Part of a small language model's weights: tied embeddings, 137M tokens.
Each number is 128 + 24 x the weight over its row's rms, rounded and kept within 0 to 255. Layers, rows and columns count from 0. Numbers have three digits each. The size before them is the row's rms in percent of the matrix's.

# down: layer 9 MLP down (transposed), 192x96, rms 0.109, rows 170-191, columns 0-95
# gate: layer 9 MLP gate, 192x96, rms 0.123, rows 171-191, columns 0-95
# up: layer 9 MLP up, 192x96, rms 0.121, rows 171-191, columns 0-95
down170 101:132114119121124142161124126103075128149098154140120076148147130145115086174133125175119166136146126121067150147107167117113139107081098116148095129132089158136174121156161130133130110097118141131170117138144129107092168137139153121157140142149130158135134101106100112171105129128161130097
gate171 098:109100131130115158157106105073161091136113136124134136180128104101101125112116093120124130094142120166161192130147158110150120114117202107194148109121102126128134116151117136116134136140128127166102151118133134165098108121147132119141174110086137111136115145090151112126139103128114150112
up171 104:113085125116076103128153121091170135139164092133130125152140142142146077158138152140177169121143154163104131153100127110138124141153119142140116110136128117109109119152132107091122122108129164122120124160081156142110147119128166162133153113157112177163146164124124117103075157101172131139
down171 102:106141137116143142129170143145157111126133116117150120148082113125145145119147132137106138120083162156151176139160078142138139126116141104088173112122185163144104161169104134114131139132117084113132206104125116096127080123124113114167123123120121108137096134099098156130125108147154136107
gate172 106:115119160150132130104106147152121167096105138103098162111126142143110145122120137146119132128148139131116111134166125105170132110147125162150124202155102147126178138136112169122175145088125123126136145149113081174144121114068122104138099146124114133100125121093132087135076134132079133138
up172 108:133129153119098119149145117114159150102134117115105129118106088102146125101152168161139122079130156196126139150121104118134170155134133067102102137104128135139150087129123192132113159103095125110112135165140158157090106123125106141137136124132115145119127093125095077127135085126143103149
down172 109:120135122159143168126133143138120121117097166123117135148168101126176143135111177140151137159117173159173125121139140117115095119127081127134164204154096162122164116106134140160088162092136125109111127153126134105167141159098146146161119115110149110096128122098123131127127136162097107122
gate173 099:155189101118089130131137122160110154157175103121139101155113062138120116125175103145120099062091139109117151098152105113124142148139105112172099133112109148123150156126133166141101139147121120117134098125141097173141096130123154089104122124159131138102125140114102142111098112144139131106
up173 097:126106101088140100128145120116111126101116142141128123118111128095113190127094115112112131163161094172096126136123155139109119084114162133086142113135099142128171160134138110155149166081129082116175081131165134111139150104144145167105150150115125138112116159112123113102123160106091121102
down173 096:128109111140076164099147090118115134184153128163120077123127107159147147100127196131134150137104142173107115156152103149141117125132137116151153082117181129126118122141150118131132083106121096130126145113130113141126084144105157089128113121140112121112112075127108131125133115075112107107
gate174 106:093169093107173077156131125162128108133137117130133118163159107144108096100152148111131149127121192088116143130105133113168109145136137089169125101106122078095164141130128090130124106134156119166137102098123145105140158169093114153134123103129136112130131156133132102114111103123079143120
up174 096:161161116098130102137128154151160116115137155140119134145116103146134124136167124108135102131105133119086114127113141150144120126145179145113120162095160101097112111128114181121104121149112180120165161134105140127117139119118127127144107081178127112092092150139095068079154154173146120142
down174 100:169105114154156142132108138166122114159153129103122146142165131132130107122124152101120132152176135173150126097129165108109116140088166142123144142166174106117115121098113151104157138152110120150114100142156139116132195111152100132088124095130077118091122135109084162126153104124103106109
gate175 091:124130159169113131123149123152170143127120127082138110124088109150151074106085157149159127107078133113152151127085127121166150135147132107104096139140157150104126139090120108098117137123146126149117164072142145080128128091123157109123144101120157131152102156127132173105119121153168099131
up175 090:101102131112111117116153132105128089127135106173133124109168122123104089152129145174135163131149089102089125119188151132166123175118067153114120146136109124159096131119098119150142181139145121130127114119155145154136105146136164114124109135157109134081104139131117117172104084095131133124
down175 095:136160123090113111152123139110147139091133130139126101129125136182122110132112116136131090135093116172173158148102129178147144122107164128138116058091139090151099118143159156155147113194136144125106151141112115130105143112149108117100105157138151187129127150120146115133097162135141135114
gate176 097:145147132130099090125103122110150110098144106157140072149101106114099102101166112141130120104161126114124151175128123116105141123147123136151108122150115159186170110142178102152136160094139104153115172095142160069121154109134108152118130153127141130142129160119125088159118112156129140161
up176 101:137126149157111125128134111135125122114120096149103102133112128097076131122149144136128140154171108140146157103134154142123122156112120109113123103075171127080106125115094086094117088125113121104109106148121113137142140144166152171143144134130165140148058135170121163188128099136122130090
down176 105:156149141134113166130125170083124107092123116125115119106126093109136133117158126162150098105100121134173159130095157135104120111115128168128119136118140137175112130105111105102094130073147126139120111135101125107117127122177095133129140138182144134167078145111100151157055114135125101114
gate177 111:161111148089128073168097152113094161136131094132135104149145113112149128128088116147126129121162132156161131158184131125103115104150114161179130101117145100144169122133120151096151108125135083128116152129096117135123144148136146137127119111096141079150082140144117128101182124110102138165
up177 104:099103108133113164111149119116143126132120097134101125149136122119156091123104127127114120155126133137103128110106124131142150139174167109116128096140109157110118133097129147141138124113138162073134118109074148178134106169108147109111124060106091072128105109135179125138147087189124116120
down177 104:156153130161102127158145134168087127142147105108129122082132078116151118135156134162092145129086135143137112126177143096093125115157151147173124114130093107136090119105131169127157066142153157152123129100117119126143142094090141160126132113139114106087133109157148149150127146106127160157
gate178 100:166163134117144151174135111077102138144108138107175128146180158127127152158123136110132118121078076133182071140131128150096134112124128122131149127122160124116127129126154123185101129128105192143118117105106160087081141138138110130128122138102137105131149110163164123127133129131127146124
up178 096:124126155137116142145144110138141173165130205107146111128113132072147129138177149108150136096171090141125110126116122140156116115128108111111088163113130133105103107158149111086109120151115085113117147078110122140166134139132081145122122118076156145148124121125141105159108102117144163121
down178 097:123114105133158092105122105102137102124168095152083160140138151134114127163087113134089155153104122126128150115156153131138117123130113088137098110082147145097170101140132113148074149174093163140132124128166142120090151163153129142136128139134165116121116084076105155128153130115119125096
gate179 087:091110123161117154117151144145146187097128152161136140139077124170142128123118113139158139115142111164138132117119107114095146174125110149165157112131128168120078164085165177118120156169135140123108147102131144137141139143153140096146106091151141119101133108160113111129118171134096093126
up179 079:168136109122123156092132185072106142144156140115128116101103116077135113127124154138142129111135147130124115112084137121127123118112150155142097134073153097174147111134138126120134122095125157136141159146117122116106186134133160091087145118081131169147156147145149181156120130152138095131
down179 080:145134056148093150112073122082116149115139123137113118123136143134108123132148120114095101114128116181104127144146171120110144098070122124161097130154145125121106135132134121145082128074118112125128077137110109163116113161099096111170094115160141129113126140143138122095141172122109122115
gate180 104:106118116129139071132103112124134117141172166099138169102124095132110162192139175157133107109112120144146100137154137125088155139120123120129101136096132099123123089112134154165086145145123115158105114128117114119128130173154115149080135123148101146108130095083141088131136150146149159168
up180 114:109132125136148109076136102106152099133122189132110134120166133110142124141127145164141105167130133080140097128116138067142143121148145102125118099089124145153122128143154136175150116123107143122111114144139120192082109150124139134108174111121189103143121136132123110065129160134131120126
down180 111:141091149102112159146141093128145126109088134140146091140122094098142118165129142105180146129167119115163138103156118124096117130112105122145144092101097145098164138132131076107118156103166131154114073129114100126162102117093108104104102105112153127147084157118163131098149127105130145155
gate181 091:128119121149157157104112103092140153110154147133076167096165167183124121140129153075140155115104110115111112120114116124135144168124154155146128140142177125157145118122120142152154152151160113151167159131132118119124058160133129061093135134136116123134141136119087118131136135144101148122
up181 094:118136127126144110147113136140153144130149161171153141129147140106103093180148170145164101177127107115076172106150133139159136099096143123119150143138161117114149131090092133104100106158093137151125066105164113163138146126161149134145169120148145144111108166140133132119116141119092106120
down181 086:146126112113129168082090097113148142118190086140144184114131103138146121154093139121117155125140161120100153094132120118149113150140142123107172144124115173134104136146110099157115148086113121115189143117092131139144097155114151093124115118112146135113165119142158106108101160103117099152
gate182 087:123117127111140123163148070118117093113086131106110108123178167170145094164124107121148110146105151136113113096072118139139128103127149121087176106114151180133109154136135137127092138097149133166136108076115129110135102135143163100151127108127144156096150147135142123108138122171101136142
up182 104:103128139108152145107107086093112132121132125129133170087146120104105148088165097115126127116149154121118105119090091120107128141085140100145158160156133098125171125109142175109136137144120130148161155104171160162099159131168109172161116163158163130085123127121105158110098140138123117125
down182 097:082138138134146130148162095121135127116125129118158114159128106100135118141123146128158127186134154153165104107141175146137161136147114102112168147121134095145135142115118126092107114183103157123076156091124135143060134134158136139156130111151133162156107158126146125156166157092119094143
gate183 107:075129129130113105176104156152161124113133154141118138121162153129134125106129150170115130134088152113123154112165169142108148116154120099151114151141109098105170141127167168127137141137141103120132138172152139135090108130142162135102108138090147088080121120097096118153129122171095184129
up183 101:126136177151130137088176196127087167106146107146137113114091148091145117143124157141127083146145129147112132111119121102120167128111156100090154102111131144112123139106102134099143142114144164149129176113088119122113108162089134093143098115137130109135129127156127142114129100105190108138
down183 101:111121146146152109122166119120158128138173093110136099128131104170075161138155124107068129147157092131171135167103150101108123138111096078094147131113115135140171154143122124157152133162121153119136174149119133118140133147126135118138117130110134113107098138094139111105079150104106165166
gate184 089:109127187159109112174134114119093148106148115137147133151132131117163112099089095127162114099096128130132089148158121171136118127154120116135115137142125173109163117130202129164117125095163117119070145132108153123157128147139086126095158124119160117107128105147129115139133093124165100134
up184 098:104153120091170146105121088122110128149105117170117158112150099130147100117106156140146090134123183113164116127160106081101104111147113107125115111157138150110126158101147143153154135072145137157143115142100191079115125113117126148139111152167155107115169137123120109143144132096138148118
down184 103:095088120102157141149168114122133153169118103091114132113164144142103137145118188122125106146134135155097141159115122104117097124138105138145065120139123108084114157155145136117118107126103072116149111113122139134085131129121144168148107106112171154084141149099142118111128151111183124148
gate185 093:127077149185130149138111132120122165133160151124113172135139180165143119126120095132120086148117161132114142081101122172148149128104157116132119108144124143104126133126134127135104138147124161143093149146121094084116144123124161144149085112136126118109153187159117121160158167128135179104
up185 099:115109158158128103125122141143101145132067119114184106126132115135136099130152075106118130121158103075169123171152115117128092120146099146141156150138097116098123120086077126148112159152146127116121130111161115127121095153126109127152091111109106085130122082150168098108117131118134094144
down185 093:169138130108131110112095107149164145124142149137139136142128179141130121160145160106146161163130055110152164108143098140124132128132169117158149134149132135120109128114149107127143176165113135115156105132121124140150150093156172126092153104085139117121151126112108114095128058097096109140
gate186 113:115146180130114109156134113143141131136148086153150130111121131129116113130123088137110087153136147105130144142091146152109135089085124136130114169110119125034151118116149134145133110157176162141145095124109148087123147155076140114136154155139125112089096124131145154168126132154125137161
up186 102:094123116131150149127124110161105119105121130067149115115111107141135082156101099117111160164118149125099146130122131130162136138170116140097108138107131147177143102109130116186139102105125123114096148122135139115159129069127138129109101114192144134103163131103154143118092129113063123143
down186 103:106125132101101117094127161129116130145130136070152139127138181107136131121127127149097126107107149158155143140098106162113103141157167114092122138135128112093116133182127127174144120157129112102122143158135128123145136101114143104130207153163151129114097130133119171145127179071123108111
gate187 103:109115105151123148143082081100106111129126078139142128141085083115104113125117143174086112131139152103145148121160126096160120105145128127136127094175112114122139135133126135112111172077134108139126139109166131129118149181102108132072164081141093117145167135133126150123109107152127154136
up187 117:103128101132103105111208174177133087141107146119119104142155131171139156120088130111107153147100120115131125113154097108103134158103101103098106113127150153135154147164137092145107093131144124101093127123127173149101127128146092139106148119118157121140154163113138116129110137101149174106
down187 109:131114093136118108141178131146116142162141145129148108138123142111147121112128109139148104153160186129132126087127112145092125123129158123161091090119141093105084099153115122106162125121094172084155096119171127122175153135105073169122125138125140143144156107120171168125154130107133144143
gate188 112:124145139111126115188095144148193152103104107175110138160166090101107099076128148107123143115144127126138119132112171143112179149147151148145135133129095119126122157108121129093133150148116118078099093117148121138149129132099099107139093108116106125135124133068145107155106131162130139135
up188 106:136110122129135100141126107135145119121119143126102118113070144145149133131120109113121096183169077142125156164132143101153119107125117126104172131110117150126097171137153098167131079146135123099137123146128163126142137143156118154110085115065113138142090108082102093136166142119082134135
down188 103:161105170139155113111105152171135106146112124133151119143143149086126131093130145128120123142105182110110140115119106155098155101113156144124139110176130139103195139133145146158095101075114085117152068114138155153109113126115119087124145103103150127106146159107158162134149114130140139143
gate189 095:127059101142133122131109128149089125165142130129112165176119138097086183122086131118115076085112103120136146095105115066140127147123123152142116115137124132141129143105131132134099144139136109162145131141107116127103176134086117108173097100133102153105163140122126116175122122108129121111
up189 094:080116100115121154160153152159126081129105090148150094150141144096137138127128114147143134129095127106080104137124153156124076105072119111114112162147158138139163114138110123119121143127114123128108105130137155176116158150177089111152162141106137129177088113108154126132143132164144112098
down189 094:135102163100130129155164152126143139153090149094148153103153138098088130139118146112103146100177123150121131079131073135124141115132084133159131141109133091124138120105112111168177099114122167141111121091137123115162127123132131142085140095165141103109140100123122172124145188139106147131
gate190 096:157066108127104083135113128125083135164122109131135148112132134106087190114141117111110115108116097102146154146145155101106169128180088124154102129124125150182143103114131161132183105127124134108144088135115115126154149175111122096128100117134128145132156117144116139094103114143125150103
up190 099:125093115109154133124129163152129140148134128163098133107116081120131151136157120111100103119125128113209142147130129169154086114126142143132137156116100094137164154181122133145137126097099133155117093117125160121143144132145101099113129106146124149146152094131111110111121085124073143060
down190 098:113129129111137092129148129146111142119152144121139155148124126110126135148112102130109096121151108130085124110159157152135113131084163132129125153159095137142117122071143113128133134117130133077142131136105144068120128148093121153114093189123090105120067171119088145126144172133191119124
gate191 093:075137130117092117148079110131143123145111130152101137129105143110114133118143100122123162166100174135138093141162138194095143135130158104127131131114121107148118117129163154136121126141154153110107115128118079099118133145137156130145141106149145128126161158174172083109098173123115173085
up191 087:099135123096134154137106123088121140088111144168112103126109103131119123168104159099152142153139131099153159134125092133137115130168090127168127131140129153096146141120129135210182126136156175092134150126129142119120142135151112117164116114113157103123078082134139158126105106097108108123
down191 096:093114148133092150099128141139131161102159111134104134166121154139114122097139117112177154127133096107128151146121117122148134126220091086161128102107136108100132128162111149126153116154143120089144130111101147140150147118185119119107106106119162089101108111122125159109157116134084147146